Each number is 128 + 32 x the weight over its row's rms, rounded and kept within 0 to 255. Layers, rows and columns count from 0. The size above them is the row's rms in percent of the matrix's.

# layer 5 MLP up, 3072x768, rms 0.035, rows 1708-1739, columns 720-767
size [ 96 100 103  94  99 102 100  99 104  95  96  90 113  89 100  92 100 104  99  91  99 102  97 102 101 100 102  99 100  91  93 100]
[[138 121 153 187 118  50 190  92 155 157 141  95 159 108  84 122 182  91 102 102 142 182 107 121 134  35 121 104  94 117 163 125 177  63 134 186 129 132  66 138 198 151 128 148 141 116 130  95]
 [133 103 136  89 138 184 169 174 171 160 107 119 100 183 141 105 142 142  56 108 113 104  75 175 117 103 115 162  88  68  81 166 161 116 113 148 106 172  86 136 132 121  89 100 105 113 105 137]
 [ 52 113 162 111 112  85 137 141 174 107 154 120 139 120 107 160 166 153  87 171 138 113 152 103 111  75 136 135 123 106 170 185 163 156 163 184 120 176 142 103  98 129 108 147  98  90  97  65]
 [102 133  92 137 183 116 109  76  87 108 105  93 120 164 167 140 101 112 151 146 159 160 102  82 188  59 110 162  76 107  84  97 130 165 138  47 182 100 177 170 102 136 121 151 115 158  95  94]
 [113 115  93  67 135 157 145 137  92 141 100 160 160 161 107 133 122 220 162 136 134 191 146 103 201 163  97 156 118 103 131 181  94 113 114 147 115 140  82 112 177 111 135  77 170 130 132 170]
 [147 103 105  94 108 133 172 111  92 138 121 107  62 168 143 139 108 155 140 213 134 125 140 154 112 153 149 174 106 129 111 130  92 128 126 155 181 150  90 135 114 107 138 142 127 133  88 151]
 [100 130 119 109 148 162 168 160 170 118 162 167 197  54 132 103 118 122 192  84 136 153 173  89  95 119  91 143 129 174  90 159 110 117  52 130 136 135 170  94 181  73 123 131  79 143  96 103]
 [ 71  92 137 155 126  73  80  76 106 152  57 124  96 142  92 149  80 142 118 133 176 116 147 129 124 137 135 120 125 141 126 155 116  67 127 117 146 132 155  89 169 106 154  89 176 144  84  81]
 [102  76 148 105 153  86 108  99 139 127 147  96 170 149 203 146  93 144  83 126 141 189 111 147 173 108  46 103 109 137 124 142 169 149 151 136 142 154 103  97 128 134 121  87 144  74 171  75]
 [141 102 153 171 178 124 109 120 108 142  91 141 104 166 145 131 118 105 122 173 133 125 139 112 132 116  95  99 136 127 107 144 158 133 110  89 131 136  93 117 114 136 140 119 139 171 101 147]
 [142 128 127 168  58 156 123 103 186 111 125 192 133 130 132 173  53 161 173 153 126 143 152 150 135 102 165  93 159  76 106 136 122  98 130 130 109 114 112 176 106 188 109 160 161 155 143 154]
 [166 125  90 166 105 126 156 119 130 173 101 124 139 125 132 144 132 135 160  65  76 102  84 137 133  82  61 119  73 162 161 125 178 139 152 109 131 112 148 161 149  82 136  12 154 141 105  90]
 [ 67  84 148  75 143 135 102 154 111  99 138 126 176  93 113 127 142 158 107 104  77  87  83  30 228  71 134 144  39 116 141  96 195 120 111 173 115 117 106 185 188 104 120 116 147 129 119 152]
 [116 146  94 139 132 153 172 160  89 128 129  97 120 127 110 110 146 135 108 122  72 120 106  97 136  63 125 195 143 150 117  88 152 120 111  84  94 137 134  99 109 149 121  54 129 126 133  98]
 [157  86  96 103 134  99 135 141  57 113 146 145 100 161 131 143 135  99 177 127 106 185 158  88 112 126 181 122 121 167 111 108 107  96 166  89 184 162 164  96 143  65 138 156 125  98 116  98]
 [156 102  94 127  94 177 147  98 147 142 131  95 133  80 147 146 108 104 174 124 105 186  97 106  98 170  80 101 128 152 116  97 146 120 189  84 139 110  86 160 191 136  88 137 108 148 121 126]
 [ 87 118 184 142 138 172 110  98 171 109  82 118 130 148  50 167 178 171  99  87  81 108 142 118  92  94  90 162 140 163 124  75 124  87 116 104 134 152 102  99 106 192 186 155 176 179 125 148]
 [156 140  96 134 136  89 129 114 135 125 115 163 158 105  82 119 144  82  55 101 118 138 145 123 113 217  85 143  45 143 160 189 106 115 163 140 115 132 165 143 190 130 112 216 130  85 158  50]
 [101 153 110 102 116 126 140  74 145  99 136 132 137 129 132 137 105 122 124 181  61  78 209 129 158 152 132 107 142 138  91 164 185 118 140 140 145 121  53  87 133 203 141 109 146 176  79 102]
 [118 114 157 124 106 155 108 135 158 127 123 109 127  84  36 164 162 122 136  87 138 100 149 156 105 150 106  93 107  99  99 154 104  76  74 143 169 112 135 156 163 121  89 133  87 162 178 192]
 [133  63 149 122 164 122  94 131 124 108 117 128 145 183 115 129 128 153  96 142 171  85  91 162 133 146 138 107 148 153 163  83 119 153 130  94 173 123 138 110 135  89 107 145 100  79 179 115]
 [ 58 140 143 112  83 186 116  87 107  93 118 117 104  64 106 159 129 125 129 211 141 140 120  95 139 151 132  81  62 113 116 161 183 135 134  72 107  98 111 129  50 146 164 145  99 147 147 167]
 [128  35 149 153  97 194 136 158  66 165  98 142  94  92  80 119 132 150 179 110 160 211 104  90 164  83 107 113 157 120 136 142 178 105 105  97 131 122  86 135 137  84 113 109  97 147 107 187]
 [ 52 155 129 138 161  98 187 118 162 140  98  85 152 121 143 171 110 116  34 170 111 153 130  89 179 136 130 138 125 112 111 101 141 115 130 136 115 202 180 144 129 186 117 104 108 119  99 101]
 [118 136 141  85 233 135 117 170 135 163 136 103 125  98 117 161  69 134 170 145 157 101 119 133 117 124 134  77 158 102 124 139  74 116  98 119 159 126  98 134 153 110 180 131 124 157 115 154]
 [ 70 160 155 134 150 129 119  99 137 159 164 133 169  94 129 174 212 125 150 124 163  52 104 113 130 122 101 138  71 184 102 133 206  91  92  84 136 173 119 155 101 150 153 180 116 106  86 148]
 [131 114 168 112 158 123  95 126 125 123  80 100 146 144 135 172 132 127 113 128  78 132 130 123 122 114 110 141 126 157 153  84  95  99 142 138 199 160 100 106 145 187 158 125 150  95  89 126]
 [122 157 139  85 165 144 171 182 180  81 150  89 128 170 133 129 151 148 123 121 121  87 186 113  88 184  75 181 172  93  95 132  89  82  95 194 141 151 104 164 167  91 152 160 126 157 102 155]
 [141 133 143 177 162 118 122 133 152 141 137 142 140 113 155 155 166  36 102 154 146 119 125  96 162 127 112  91  93 159  95 170 104 121 163 125 170 141 151  20 126 138 118 124  64 101 100 137]
 [113 178  97 147 140 169 162 187 118 181 118 173 137 122 150 132 122 167 142 189 104 114 112 154 175 116  95 104 129 186 136  93 137 104 177 157 122 147 119 154 121 160 161  33 136 116 119  66]
 [106  88 135 177 117  98 112  77 145 127 143  79 103 134 108 154 111  75 117 170  48 130 123 134 130 136 124 170 148  95 125 192 142 105 144 135 134 111 124  83 147 133 101 145 131  48 170  84]
 [126 153 153 122  54 180 108 100 138 144  97 156 188 136  64 156 143  90  56  91 119 156 147 116  98  77 132  91 129 149 101 152 157 112  96 103 103 109 134 124 142 138 117  68 147 134 157 118]]
# layer 5 MLP down (transposed), 3072x768, rms 0.0309, rows 1708-1739, columns 720-767
size [ 92 108 109  93  97 103 102 102 104  94  96  81  80  88 100  92 101 106 101  86  97 104  97 106 100 101 105  96  95  77  83  88]
[[108  92  71 150  96 129  75 136  89 101 179  43  87 146  95  99 106 166  99 163 138 158 192  87  86 122 185 104 154 133 134 133 138 183 125 179 103 136 128 140 125 183 199  94 108 134 136  98]
 [174 161 104 136  70 125 105 127 184 173 138 131 130  97 126  60 140 107 121 191 117 104  81 151  89 166 127 172 120 191 192 123  78 102  77 175 104 120  56  73 130 153  94 164 120  73 113 127]
 [153 197 143 100 122 132 149 151 162 182 113 130 125  61 157 116  82 136 106  84 165 118 150 114  99 126 154 140 147  81 130 134 103 153  80 147 102 106 139 160 109  97 127 130 206 137  77  55]
 [ 94 155 114 163 115 165  88 105 136  84 129 129 109 187 126 115 130 141 132  85 178 118 137 162  84 144 137 120  81 110 103 103 113 116 150 105 138 146 161  13  97 138 124 125 159 157 148  95]
 [137 138 109 122 102 158 185 113 204 129 142 143 139  92 107 180 131 147  73 117  99  98  77 117 140 160 105 133 122 135 139 114 161 107 105 118 126 206  98 139 136 200 112 133 172 165 183 112]
 [115 162 130  89 104 137 162 103 147 186 102 109 129 127 126  59 153 102 158  89 111 141 122 132 142  98 155 128 145 150 147 117 146 182 174  97 180 121  95  95 159 115 124 120  86 149 191 100]
 [156 118 127 110 108 111 111 152 132  98 116 114 167 162  90 170 115 136  84  88  68 141 148  88 163 168 180  95 108  83 166 132 101  97 170 138 150 105  70 138  89 146 172 122 130 139 128  98]
 [ 94 193  98 150 166 167 127 107 130  95 114 134 134 123 114 153 116 150 140 127 104 136 113 143 131 130 164 110  94 133 105 132  63 127 145  89 135 131 111 125 150 168 113 144 166 157  72 113]
 [ 99 127 131 133  94 110 126  29 164 132  70 176  96 127 147 122  34  84 156 118 100 103 130 106 140 131  68 144 174 121 118 117 174 132  97 137 118  97 155 124 116 143 139 174 132 138 131 109]
 [ 62  87 101 191 151 151 123 153  85 150 100 126 120  84 184 128  74 135 175 113 163 146 112 123 174 109 142 109 107 149 166 171  97 128 130 142 158  87 108  79 165 176 143 102 192 134 183 148]
 [165 138 120 185 183 130 124 181  90 112 138 120 168 101 158 147 112 102 145 135 117 122  89  80  98 155 107 135 104 129 184  63 157 146  60 196 120 139 104 139  82 116  90 122 160 136 140  82]
 [138 126 171 155 150  69 137  72 129 124 138 153 161  91  93 146  91  82 145 111 132 132 146 153 129 165 160  90 184 129 136 139 140  93  72 147 130 119 139  90 102  90 113 142 110 150 151 154]
 [108 150 101  94 108 129 123 135 206 182 128 109 162 105  98 162 115 135 126 120  64 118 123 117 125 110 158 166 113 149 111 125 143 156 141 147 159  89 182 132 119  93 141 145 123 111 116 118]
 [129 136 224 137 170 113  51 112 128  86 120 146 102 120 140 160 138 130 116 154 209 154 130 136  96 148  92 142 147 146 151 252 134 195 109 193 104 168 130 101 196 123 115 147  87 140  86 141]
 [157 122 129 106 100  85 152 113 149 125 127  90  33 154 129 129 156 134 101 122 134  77 156 155 108 135 159 155 117 117 110 164 182  69 131 131 113 120 117 125 127 153 139 159 155 105 181  79]
 [180  89 128 117 130 163 118 107 138 100 155 139  86 153 183 122 157  78 116 111 106 100 125 123  77 115 123 161  82 173 127  88 144 123 141 134 101 165 115 129 143 119 111 158 152 117 155 119]
 [117 135  79 201 116 143 132  98 144 106  88 157 176 102 136  81 137 127  75 148 129 132  84  94 109 155 139  79 133 107 117 157 130 119 139  89 128 152 178 187  91 167 121 147 122 144 132 101]
 [131 105 149 119 128  78 176 138 176  95 110 111  91  64 210 178  74 150 106 131 129  57 134 122 160 160 223  87  94 125 179  98 152 184 107 163 119 128 135  63  71 120 134 127  99 156  84 103]
 [121 166  83 155 133 112 166 104 118 140 170 119 184 157 144 132 165  80  97 137  87 139 167 126  87 127 116 149 116 129 127 124 120 133 105 155 143 149 132 127  87 157 150 148 112 124 137 104]
 [162 132 153 131  97 158 102 126 103  76 128 128 126 170 108  88 123 102 108 126 104 180 129 144 180  98 155 116 161  98 125 189  72 153 108  99 128 119  84 132 123 119  63 145 169 115  87 104]
 [109 167 127 105 111 104 126 163 142 126 147 111 132 127  80 125 146 108 110  87 132 117  44  82 144 146  98 142 154 134 132 124 168 147 127 114 117 103 163 161 120 126 113  92 111 122 121 191]
 [143 153 145 122 179 117  66  91  95 132  50 158 145  94  88 134 138  97 105 129 166 126  87 120  55 118 138 131 102 149 127  95 166 126 119 184 149 152 134 114 115 151 137 128 143 127 124 122]
 [167  35 124 160  77 125 128 127 124 137  76 134 128 133 151 161 116 176 121 165 165 135 109 135 119 119 100 104 161 185  88 150 154 160 179 148 101 128  84 140 110 160 232 126 106 115 133 126]
 [159 195  33  91 113 107 151 111 143 135 113 158 154 152 155 137 162 217  34 121 159 166 138  96 177 118  53 147 156  86 173 116 131 109 156  72 132 154 166 161  97 164 141 167 151 159  84 127]
 [130 169 110 198 152 130 160 127 121 153  93 129 103 165 157 138 103 141 169 145 187 120 138  96 129 118  93 141  85 188 118 114 126 123 140 115 107 130 121 164  90 169  63 114 128 112 140 131]
 [146 167 137  67 119  96 188  72 135 151 131 162  77 106 103 149 133 116 140 113 132 106  69  97  82 104 137 117 127 127 101 127 134 161 113 154 102 106  69 148 142 121 172 120 153 146 162 210]
 [166 118 144 122 154 114  92 101 113 128  92 106 122 193 136 112 157 105 187 158 126 129 110 144 103 142 104  96  89 113 135 160 109 148 169 156 125 128 123 151 167 151 217 148 189 142 173 115]
 [169 161 135  90 126 130 111 144  80  86  96  89  58 125 140 141 129 163 126  94 109 178 142 132 139 145 155  84 169 129 161 116 112 121 134  78 160 113 141 158 149 175 136 136 119 153 113 150]
 [178 100 166 100 131 117 107 169 125 117 113 112 126 151 159  98 102  91  97 181 137  63  96 135 127 169 100 149 114 103  91 161 111 162  90 173 152 148 133  70 141 114 151 125 178 138 129 129]
 [136 115 142  30 200 127 115 144 151  99 105 130 130  87 140 132  99  90 139 126 139 125 119  39 112 171  91 148 113 115 216 136  87 148 135 108  59 199 187 104 204 146 161 222 139 124 167 104]
 [127 138 121  91 110 177 119 192 114 118 128  98 185 154 155 110 182 123 125 120 164  98 181 146 105 146 143 166 134 117 186 158 175 138 137  89 184 174 139 131 126  83 106 130 117  99 133 136]
 [115 155 164 144 120 127 122 142 180 155 147  72 113 188 172 181 122 158 105 169 179 124 162 135 141 118 169 127 116 107 118 133  93 100 153 163 160  90  84 133 167 159 120  92 157 124 143 129]]